{
  "num_hidden_layers": 8,
  "hidden_size": 192,
  "num_attention_heads": 2,
  "num_key_value_heads": 2,
  "head_dim": 64,
  "intermediate_size": 512,
  "vocab_size": 5675,
  "hidden_act": "swiglu",
  "norm": "rmsnorm",
  "norm_place": "pre",
  "norm_eps": 1e-05,
  "positions": "rope",
  "rope_theta": 7770.0,
  "rope_fraction": 0.5,
  "qk_norm": false,
  "attn_scale": 0.125,
  "bias": "none",
  "tie_word_embeddings": true,
  "parallel_block": false,
  "extras": ["short convolutions", "an embedding shortcut", "capped logits"],
  "init": "uniform",
  "init_std_qkv": 0.0413,
  "init_std_o": 0.0,
  "init_std_up": 0.0413,
  "init_std_down": 0.0,
  "optimizer": "muon",
  "learning_rate": 0.00985,
  "lr_mult_down": 0.7,
  "beta1": 0.93,
  "lr_head": 0.0169,
  "max_grad_norm": 1.0,
  "warmup_steps": 200,
  "schedule": "wsd",
  "decay_fraction": 0.612,
  "decay_shape": "linear",
  "final_lr_fraction": 0.0,
  "batch_tokens": 16384,
  "max_seq_len": 256,
  "doc_mask": true,
  "train_tokens": 99760000,
  "max_steps": 6089,
  "dataset": "wikipedia_en"
}
Each number is 128 + 24 x the weight over its row's rms, rounded and kept within 0 to 255. Layers, rows and columns count from 0. Numbers have three digits each. The size before them is the row's rms in percent of the matrix's.

# layer 4 MLP up, 512x192, rms 0.141, rows 476-511, columns 96-191
090:085146084134080097136136145122105146121104130149133093160122134138151135140164116149085118109129131144131110141118145123108103170101162137100160149103092124140105139110116131134132150107115116120119102130152157151151139095171141107060092096142139110121096106162129099133107104149083093111
106:175131121102151135130110115131073109132135130152108121165135133173109114155124125150097122098142142121117112119129106133096174093106138111120101139179127133136148101165113143167103122150131152105120102117173134138167168126085126186146182143149121132138157112121171146139134123151076136166
095:142151124141153111096165136114119145146109149115132115126139127108169104094112109093092115128125113179137099170109142140126097101126102128150101133120139146156190110206122141120153095136132153083132144142158150121112120131170115161145134172138158144095155167141085116110144176119092159079
118:127101139115164127125194157122153146111112104101105111143126192136156145167111106101126134125115122131138159141119091123148083155097120144124150120132067159141117093141152139087107135110136122115134146159136193119154129138108161136094114096120112168134124127116088134102108116124083136142
102:132123105104118102116073102097128104144155118137148134148154141124152117114101108115109119116163081119141072145132141171079114158119109137120099150081098125138142140141093099106114152086088129169147090095138121162156142130152103130128166160100132127130144130115153156104119115111156089155
104:168140142165116186093140144087105107111146102087144106096124130134190128144098104121139115173082139129137117120147165081151153136102142138114107133162156153127130094123129107111146140106095111134124148136112137148086146131095122147170159131152111136162102097141130114098079149092144122113
092:149106100137122107087135124100095153129127136131135157104170126160121050116141132077086150142122134141062110139125122179116152136114112142113173121180137105087149164126095109111127171114126112113085094130119140146097109179122132148100146131152109126117126104139113151113147138152118120155
097:133143103103108141118141135114083103097073127137104118186149083111138147142134165152138139081138131137105167120131158143122108149147084106097169150122147119148136140114176142108125168157128159134131147120118120130113136154145137143128145090118141159130099169076143129137142176129152083156
093:129115141119112128119131089168067131118136099123116117143148104123128110101149098134139117138141132120118136144123135123109157108149108153110175135136127162085128196121123139101143112130110141152093107158116129113176145114162130114078161053154169157111171098099111157072139094107109158158
097:117127118166164136167132161104168101127147176148140128090098199120138117137117120137116102155110151088113144131065117110123145118147115130113108128111120096123130090129148122100139080128121105162160114143124113111133172160092142124153114098097112147137148105123103080138080117070144150120
101:118139151093116166129117177087137141126106113155096144090153117141144112139120158095114125131136139099126188147124142111156143132165134084110133105191123145137107079138107093114120100144137121125136125155098090119116180095120161132098085140175146109108149139139123138170165092164121145116
098:096160091122148141112143109145122143119136112144158150128142121089161166126167094137120165116134109190189140128120117162105070134138150116138111128183080115095130145140092147074145149108147133158111131150143112119166122118129128111141146120111121081146094103133137138118134128143145117134
106:140094160102096096160114152117157157146120126145110140142130092133116119130130108151159157124096149104143111145121117183116073117100134116165147131106112129154150144099128148129078171097125115103106151143128079099140148109135104189080114143142139127143137118106117185117104129112182133169
105:163098133115157118101159089127115103067097169099109121147113148145158124106118119116102114141140099165104138134156156146128142131123136077117110112151183126117131145152084133112127090129116069103176145174121100127145123132118133138133107144120106094135128126098140154160118106138106136126
103:111115101107091113129091161119140095069132122103131138120084087103142154125098114112150108140100103103083099134147163170151079110133128132160150109143147130147131139131125131095148084130146161129104159160106106103125096146091096132149112131142093137138127106114126106129117119136141118137
099:166150111173151125112135115136153101142070150127144098088074057090101144163140132108160174157133136126087143128104141107106115081145140134121123121137129155099104146093144140152105084178163122139134147188150173124140127142106135092100149128122136125150137123172124117137143131102140084092
110:133123096133131135116090127123144097156122117098161123095169136140140147111116130097134139100088132096077106127092099130113120138130119177113171140145108125099119134127143103117132145104098150109132071108130157169140099116130116115130143116167150083162111084165140142057106123145127105130
100:103155087103107115134079129178140122125102100087163104118148115136106131144101091146133111161115124140154116101141145105144138124107077127118098109115116133148147149130107104141166115110096133138141142163161156129137124127092101166077186130135113133130098134161135145182106110151119095139
092:128108119123125075122141105158138061096150131134116173135148086122090133136135116160110140130142074129102075130152112140146144127154101137136159112127099112099161159123141125156174108105132108116072159170105134168163138126109135122081138121125132107134121150086108133115097108125119101091
099:088150086105187145107187145113070134132137155145111154120127146105128102149124133121115107124108146141116129123123119154121116160132112130167151088132124127122148130164109118111133168125129164088136107072129159135110107115127115104112145124147115111155110131132073125134149145141146172091
102:153141107121121138150106090124128108126137144126120103109100143101167113083153137119120188170090139139133088148153163110188109166122105094158112166149131138119098122136161106142110143112126123090152119131118103127128102094130135143091147135138112138097095144130141147119181108095120159161
099:117133122147134090142106138156144163116137125107075158063147063115149138118150155115190096103147145102178123115139135161165100130119122102136120128122117090123118159125072141132134049141161083105122133138141093133099105142168153111132157145132108135138124107145144140130109142169119110161
095:174147093106150121129145064142119125132131145164125128155149104132142124155147160125119155143121113141124089106132143144107111140127114085153152110147172139125118154157147106111144108158155148124127172101130136137177130109088162123126103164097135191120109136087091150150138137133145144099
106:129143111136181108108156149162166143139130135131091098123128120116147104140124126110149158091133148106102172156081140133127100154105126085122129129176140122129119149132102156117119106120112126138152152147173112092151047116151080132143128137148148162138133123103139126112082197110128104137
111:118158135165101101107162145159133117139132115156151121110150089121110113113115206142159120089097139118148093148124117125122132119149086092155099140102107117118171067133136138140109141146110121153135103129102155124145134145121103108092063131142108122149156152114113179091105093114156133148
095:113109178104135100140146113129126138155150153176082114130146133136096111107167143144102125143127149161111138151145135123079159143147165095132153129118160129143092148106146127101132102138160150087122168110103099077136152111119100108120120142146128114117092139112086102170152117089135132093
098:122086144106159163150156139108164143120153159120109204144118126089097119133128110090101169152146134130076122124078120112179111150101117126121131150100145154129126096118103116141103118134104107144132143125139143123087125148137167160140110114135153126121113174099111062153109149111108134118
101:142147145113139127205101162140143127125127126143111133122114109170157108137123104133136168137119137153124105129189120115112142157118079114100110125113095135128136153084108109113142097102120138110176144139166110121146173120166146133082090064085150094146159121142138121112173158128127136121
102:152152088169150124153134129080133139120119128128143124120129117069116142124091119114151156140087193110120112146126143120156131147134120165127173124093148088123135107164160116175093120144136147083136136165128125140122124145141150117117139095132142106121131141143121112131114080103139097133
094:113127124121172124194094164105152119134121150123083114124110078134126138165138140137129141151122113051095106112106141135137134171112122139128139138121111147167134107157137126093118102155135140152142079135160117110147097130133097140127142112108126099192114121051142100086085158109121135148
097:130139134105137128140112095117133131120108107142098115148116141154096137147164132175132140155109129130153126146171104128187121153112092126144135139160111095163160152119172125089106101126154109157156112136120091120139141109130129109175150126133159096141126137125165168089172114139141143137
085:187100121140143126123125150189108152141142119077117160152152132147143127108089106099146131157161143149139131133098113156129171104109117123117150092152120118083098118142122100136127108110091070154105128110115133148148133167124108154164169156132114145120131110078117141121137112128098164136
098:110187135119091096150105129159123102146137095119138092073143146147076153117147135145133153153137113129100117140102127136179153153132111139175096122141102129093149124127154098117118116092094147152085120094117130140158122125117163122155153145141130126118092099115104113121156136121151107159
114:134100100108145127113102138143138123159124135155174110134145101066143110104110086114160166119129126126169152129120132169151141107128088092128155124109080113127128150164168112105092123103100153132155136123087134123146155170170059121101124109123123187121129168122149139125147118124144138122
099:111148114106133169092176152099085139109166107125099115150113107101128141194106116117091112123144143129146165170137088147144127133146098119137120128127082087133134106136139127109123099155101104085118114128145126143140114087089154147161074144111149116103167105164110172148102153153133140121
102:147115184126111126149080143148132108108103125120095057141133133180073133093117126152132106157118120125117136107139108167182058095074138177121134088136139131138104117133141140065140133115122115159120160171104163123064132097145132104071144105121161114140140168129134169112154148119119131147
# layer 4 MLP down (transposed), 512x192, rms 0.0556, rows 476-511, columns 96-191
092:136154126101141172134111118122142141113136174143114161097153150107138187148133111145166099134141128122149061109126144106138130175156109128160142137146084143119134179114161090136139119106125119113129137140115120112122108180136181181107100144115107124095123142114153115122120159135147135139
111:130108107118160107111138141155146139146089122080143135142136124139097125119103156132103169149124175143122135171162133156134134118118155128109151100137127129096103115139103070191126131159150141119108105081131154159119095125082149166144148101140127162115134113138161100159128106094133147144
098:110129093118077142131114147107082109133119091108117109169107148148097163171142096121193120156116147122135144169135162142137122148117157138116120145118090133122142120098148160090124165123120139185135142125129109142139130171113159164153131088114140161157155116108159111096144110155116173133
110:130091151143120117120196101129147111153083120149122169107144128104141135108157146108131142130104091117133163149103137153161093085138112118142194145074142117120121112092141138133133146121109115129198138130102108160130132118143135113136197141125118137163128132110127099158078132109115177146
101:139125157160160157106134138108136160106128097155152121117114092124119153097103146139124120118145125136145150129144143085145115116129093112147146115118128148126123130101136131100181119150142133104133158172148096143165149140091071115144120157133149151091154099151118140204138085112112127132
105:115130149136140152154158101132177162141117119092092096136121130143127121151111134142150120153128097109149146146119161087113083120158196083151146121141149128155144103094108139141100116144152160129135179164107149167126117102166129152079139104107128164150119116148118140143140105122153126176
103:141126108123118137152118093078130150144119128127124125116136156114098135095082145159144128148120165151102161116107148110111118138121115121116136156099193134130177160126148091156139108134122114117111094112125097084124144124125155145080140148153130136145154131087108179137132123163077109064
100:077135130175137127117137128120133141126118116135171167121138105119129130116154160110132132168150114177143125104094129119138062126106116100138141126100107130100108154099123103161174113125124132115123076133160086143129111121139126148128170097149092110160116102073169144143122131124150121141
091:138138138167115123126147134076133104102091110137122124109096153089144130121116111118163155148159134147137155160137156127131176128100153106085148105153129089124103142113119120129111108121144132118180106127097167138103093160145130151147129138078163085107149132096107162144086153139087096122
104:114123077099131110092109116158162123107106103140162109080125137186151111151112125151167146096152109139085118140107118088101123144122130113121135114155109130142112185100145185130141116148119127127069106123116083095124084136168140089142169142129089136150148122104091171135177125137171133159
102:153157154144068131098115145136078101146107129129106129143130122142122113168154100092158144143147143143145103162120116137151095144135115168138137108168109121149089105127116125138143134158082112061121140120148161136129091095101143123101138118086123095130114113133110153086117160082133133101
095:130103142156138107155190135109108081132096142190139090115127158118099139151130087127141052167107151159142151157124138138122133141126150138127075098100118148094132130137149076138120179141105158092130131083150147119145145161116094128133084123117102139165143112130167121147114133126167143140
119:131136144126166092108130142136163178119135161133141106112128139119093127152126141134105137122091111114153146090124146154153117038125090111144083115097186131154152125118134143135115126126139149125128142135109163145182096102081113156129142164110078159139163129129093117127129128129127132104
098:133147133163160141092138165124159085125128101126110141102102144144116118147130074139102158136142119142116110081111125166137133166097123101153146178081138106135160152146151167145134162085137132152103149148156148159127151144145127092139115153115147140154139152139153111094145112152129174169
118:160158131106128114137118125148142123145159103124142099089153156125142149130126132098096158139105078091127134118157124073076118109115135116078122106133110159148126146140145153107135151163152129143087152172081160127138169071118106091152126105132145113128109180100137119107117102101123144126
099:149125124118092145188109123144120151119168095173148187144169179175174131130120138123132099128144107101172136123102134145114138163111123117071161168137123118135159122173118124097152137149124097160168130090144106151136111084160111122099110105111103132139090147089147163137127168117135132154
102:122123171129146132213152096122107122113132117152120116162100126122148130126129121125117118172144129145122095136156157088127126095144126132102118126130169145156128121128142114140149136133120115105195117151108105107116152106097133163126091159123109181113120118080127120223134131084125166127
098:109121128115111123134127121127115129130114134137142149122161172118092157150137129141156100130119095139142116114133134127147127149144158125096113145147122134136148110129114154087083135099113102091165139148122149166165128109087162146226122152133105150155139122176120107110117115149120129148
101:115144163153160167119135163142136153172129079122177110154108146144128093148100108103098116092165153136092138100152109152140116149107130173131086149098116121165101167153122121122123126136134127102124119162113158132119139137143099181145146150165141135116158120120132154092184144138121103138
098:124138084162146138104139101148149137092110169127124130140142099166140138184156128118101163100112168109115110148142120101132095096100133118123064136099125135112120130114106147111133167132134131156148141190106136128124170162136186117155145126085096070166103141134135136105116125115124128137
113:148138122131113163124152122174096109137141160148130104144124151117132116097111150092154130136093156154111108156155154119120129180149088115110108157134136145154149160136098169132158116098102120132127181119132103075120126114093107132101132112117124121132139093111107137117145107130105187142
099:146141130143154133102135134118113101133143149118149130163131169124125146162148119090110150117116124170126109119156137103140134136099145128182123122118092119165150140157101127122157184080140106092144127098147153109126174111136110136106112153086164146127123150122091110169132107103123153113
095:091167115162124135142158152155116118149178104138143104143120112150148097127147130148132138093103115116189126183133122118115152152123144146105104182089119108094130106109141153153138124134141122125100099141095113140132139148204159150152126084155118048124128141113153149098130124128138140138
099:101148061116135147172150118106115090122102109135150136133091097124138137120120121137130079085122135152124077119127129114120149135116117165124107124088112087126140129091110089149135134088135112120170084114104146150156173088115151168102148119101129125112133203130079118147174098132135151188
096:111134125112139164166080081109133112103073162091071129149135136115138154123133099094074134112133147141118145133121126122119139102136158132154158127114150158134075148148120131104108106126152119112099061138120092122065113112104138131104190152155111139110109116125102114167148171148105144106
099:133170129198138125162114140113126147133117143073125081116132124101167126107107136129114167091136111115135149154109121121128147118105126139084111133152104116095156109148123141151137139132153133163150152156151162103127077130184116168138105093151147173143111119099155101092106123169167151115
104:147116105183107095093156132129092120134145106133114147095116134156121147113087137156149097133116102082173135106108092136160177146115104139116103122146155140155182111104114107148099125118151111087125144116144148084162123173088130126106129142137087130178164194140156154109128140113135121115
092:151118133115094091094125138127109129137101101173123147135125105112137109100152159097106183105132135137139110131139097178117130168121135134143156121132130146129114113107154121128161065121118084130168098112093133103103147149125133168120062144090138120067078136150125135119153153133143121120
102:140136113132097117143104066176146112109131136130097111132113117139112131119086132136093122092152110108145141100113128134128097175157150150127200105107086106141112117102109162115142146143098160145151084113139079132136109169076135086116108090097140168069140137124117153118162146122135165130
090:103172108144084090121156093138088134137156121148125158124106135146144141144137161105132125093144125138133119142156139113136116101143137112133126085139162137080135134124115164124119141118149139146085125146099105141147123101091141108097143120119126108097140123100122167200176068135144130154
089:129083115128143159104158125113127099146146173129121166146170135148134099164127121079149089112163140155100136078122110105123131128128106106124106124074116153057109150160160148144117128161101136144070147126120148106123136140101104166140140100113091137101139068125086096125123161155117157090
100:184146108145101172139124109125126125118132099125136150146102143115134135131139129154101077092123105157180099139123131107123111135092148117127150118139133123144132155129122139171141131133127157073093093116133108104135119136150109112189100159161168122134127125117123121136099115103168147096
098:113136120127150136088133097157129110134111144098106095147100161088114140152144111127104106142121148123132129160150129117120128079115110125127097159114141128164088075139155138171169114151140096106130074138135131099135155084086109132162103083091117156115131112138121121138152094108084142087
115:114150122102106103129136145096183149118123130118133053075101104132133092132109128119129144089116098096165147134083128162162143098119111095158099085119140115094124118108117129134108132053124083125143147121072139129168118144105141109133150133153087117134157152140141080142146127135106129111
097:161108112102117108195139151140120139132072128162149175056160158163118097131109137170184136134107143124154119107155087153147115135133130117164104134118130116099104154157144110123092151128118084109129119142143129151095144135130133149069141144139130113105119135156149086071113122119131115140
104:108084128126117153107128138100118129119153140121124168141088149076156099159129122123132113108133170086148095132096137184112099192173147148117128104095164120090132077140114148113147132122133132154150160121135131137096157112137113085094116087134084130131120162104134106142074119157138081118
# layer 4 MLP gate, 512x192, rms 0.137, rows 477-511, columns 96-191
114:145144143153152102140103167137136135114091108143129103123126147124110127148126120146176122141147156140146170119120150129115149144152161142168096137125163140120099095165117134159129139113138112154112139153119144117137132134100155125151107098102121129104105143107104102123125076123112166127
098:136104134133179151124155142131152094136113142121143143168105121110111109147087147098098130096104112099156118111089150119163071119087113131125086120136108149141134121123096138157155097138170112094187135151092149127107133116093158093152112113133126166112134155122116128177138146160156132095
116:141157136077155109111092147125143141137146120126125159134097094092128148105132127128191136149158122143137117127109117136114120126140070156133139124124111134132131109161162152157151123063118093134147108087118145092153132114140136120159069160112153079117109114148132102103154104144143116129
092:098129094106133103143103157097099148153124125113130155129122125132169095084141115113146112089146135109132095089159146140099148116110166105110114141101088114179078118127087108122149159095118122179123136140129110154110129093124126130150167160156185127081155082145143153139148134137128120126
102:178117133124180091144126146112145132110168164132138171149122129199137125125151174119125144132126158166148158132129109111141127150107083125166117127145084112056090167112124137178137124145107131129121110086132134121101139099137117113108139144127133135122175149115127094143123082088150144121
111:113101110125100122105163162120125149125163130097167138143112149066136137104102114132126103126109100116081104131127134151152101127110142103106169183106137144141127110143115131128147101115100145145149083117100144122066138104087169060118163087146107144091118110114130123076167133133134074151
104:165128119151117133112155137129140139156103117112114143134119128122143120140127146101127198106144139151127143102078153100120147111125109104125174164129129140106108139112140145152128135132159132088122167173155085101166161109116120111157118109131108187114106154091146154118085184134148128139
102:162119159120144116156085114107119141151112093168147116133118122141155165128123130104150146181103150093153153093119123145116109157121115134110144138130124111128139116171102135146118152128112116110125130114163148109105133152123108109098135154063164099129187180139105125092138144110105109130
107:137094085146151123144113114118170118101166104201155112118132145081114069105125089094101130140129086124118150134088126105123123083128137097127128118155085107092103101147114140118130166139138085103152157114095167112094161067146143155113120131106124129129124144121081095134136160097129148131
107:125159105147071110149141068154102096144137122102124111129113160101149147117157135119153061122094117129157085149129137122141124097124123159146130081134124111153125176136120175157136128145099134152124158123128111110135101160138135158128158150122130127172140130155152134129120100122142125136
097:097129096084173107137147114109156119151114099163123107136155153091128129136139136139115130155145130154154169107118123110151134109146186097175145115147150148131126150113114125132148136131148133140119087163136112096105111127131150092109135156132148074132106112099182148157131100125108096124
118:135109176107110130153077128103130152110151108137146137138134127160157141111143149119157150128088118123107073091087109152129120123131157136147148154145105119134118160094108159141087150100123149142133142104129116082078154108099126141103127175124103109138119117114096166099106128114159102149
099:128124077100112108063161141103113091110120146126111182121090077150144146133122132120092111106116108125146176126113143181110117154116130178120156132112136118144145164154123106151147134081109139150114115125105135138120151122114203115124149145140121157095140130118118160138114117153106139147
120:097087163130143167148157116151127137155187122121130122141166150180092121121111155174133095114116123128162145120119084137132127145149088112171131110102145137105119146104147132078131112124128112127154112166160135143091157108162119088160131144106120104153152124107117167106180110119158116141
099:102133119126132139118129123103123188097143103164127133083171136186117121083104142092142141135130099114142096141136153135140135127139137116113119060102132120123109131136153153102174163113151140142155142100094137132128174183128128103129088124133110160121111109150120156130140092163150179137
087:113137109122145151162107107119096160096113086090126143144125132126123128156133101123122134131131111086114131142156114121135152107125152115114129129134138114140107116091086117158174149165127130096139170122132180128124159177105164137100067128097113135094146118141135141165112136102080157119
099:094154090173151123084162107134127154140134141129116119144151152131127112147164129141162111084117139177086167084165135082116144147126121167095155108126121139091120112100121115143158090142150120104161143163144138100141106115128128159181125155143107122097170110149099135116150145084176130112
101:165171164120149124119121106121118116150117122094058146125110100136161151105121147125147152135140129158159121126124126179151138110118099134132087112107148082097150131070122144141137161128131105144164090131169129148134105112132134068157092104150120141175179128097141136114135100116144172106
099:144149150116085113098105141127174117153130135197115105147140113126113129121141119126138108129105090116113125169121133122106144082127160138173116153148150112134091135143113128127124110103138126182171135065115142077148111129125085121120123103114130120061153146121129149151120134123147146150
108:151167134100137170152145113115087108132129141122137134090132160144147104124133120118123102161112143135089116155101161138135107158137114058132124124149125134085093095124121139156142136137112116066153121136079146176143149122122117147125166152152125126103096118103169130125147105141162138122
081:164131109122100126138117139126152168127157113138072170072129136126138125134110114104136138099148093117148097119155113183168151114134139123122105146101139130098111094122075171136124079128111080147091110117140153141120112124165108122087121098166125112118116145131124140132103105095135084119
089:138124202092119125119079107129114155096142120143131131095119173131115110066127112125139118117138147138123093131134102140128139149096142086108093155098125149132142126136105143168144136113109130131129078169178104182081141122148120130117127135132122141121135121186127095130132095123154107164
091:136119182094091129109098132135143126129110132155114159148066119102114145139131118146131132124113132132112151119119120111119167090144159170151109116107102103132147119132113145094182092141139140149122134076116129139110150105081148141153123185104104181131162147122111115162154095134119144128
076:113124146105129127143129125162116143154129109149115075109107084095138158180127130075077112119144071118138093142091131142128136127138167151090122127152122146130101143105132123121180083122123109116120110119106105070107125145150121153202141091151120092149119129138132093136109128104093156117
094:129162071136095109140097116095103109114108083141127114137124134135174116112087125121160128063127139106114150150093128143123091144110183138142090156122099140127153132127115113144127134101122090108102102156152126121146149120132150141139138094090150137135119132141168129139143141128123146187
103:117124182133132152108107122150086149118122099074154153133118110181144104187149089115119129159158154155154088106142127125075119081139140113139142137098051113103108095093159162134141126153142128125115144126151074081170150085119144123128135124119121099167134109125108145103165125126137154132
111:098135089142151131156158165132147090135134119151148130126132119078156167111126126139162153116132131113138081156154117120150122179116121128147116136084099098141108179167096111130168153071121121079121107136148130118109151126086136109147095087106138141145147143124141093122176154114155132118
115:121130111156113133142160139105126131103147115118122079093153117088138167131152124131140129092097098139125112152134102117120121175127104078139164133120127137134137138214132152130160118140136129115138091121084103104128146141153100109134147151131123101096126152154161137099140128079140139151
092:121144137088095124119147140145122133118150122110137168140141142098148143120153139122114176154086130094133101082145175150116091109164138130139135125155114148128125135105153111193142124152121122100113158109109110135131138123135087118168147161134161087093135081157167145147149086137102152128
093:188133146102116149110116087137146136124137121110096178141127130119164106091124142098159157105127108107113134131136135130177140101121122106094104126059144142124102133098130118212116071141118123150143146064177123111131133145129111173160155062124140124109147116120116113127155128102125156128
106:137080141085135107147097139185126090140150141125123113151176084145172132105097143117119110111159150119157116143109106141118168106102094111110157191123132101098101115170146127141135168062115061164117151108138136146154134130114129140116164095115116148104133127084123112154160128121126153122
104:095084140143163161138145141102113147088113112110159135143165109171122118128109144143117149129160135119173143109122168158137116071131075115109118101119100104147134108092107162139166135137129140081158183145162138120138150144156108106153137075105095152133173129128141128168179084122120122125
115:161112135101134152138120122136167122116140108145117154126106161121141120145068170094114157103198127116110108128118108062107135157105109130091123100137140165112083133132117090047169144081121123121132124165177144123125107078090110143133161128150171142116104078115141154169131140075129108142
098:149131097098140152119137163099158135164084084138142163167108119133128117081119179126113088107101150086115133188143136143135158104108134120105134164144157119173131106125095100184179120150135061137098153134134106147121138130122106127149203154168096132141087121135094166105133133098131113119
105:103133116120136126140138120166170149159121131141137144147127112088140108134128117114113107160131151117174121130129138117113152117137117161121122153108138142126115103117110146134131158140116163103175108057150070106158135181147143161173108144108152132128126104126169143117151120171150139087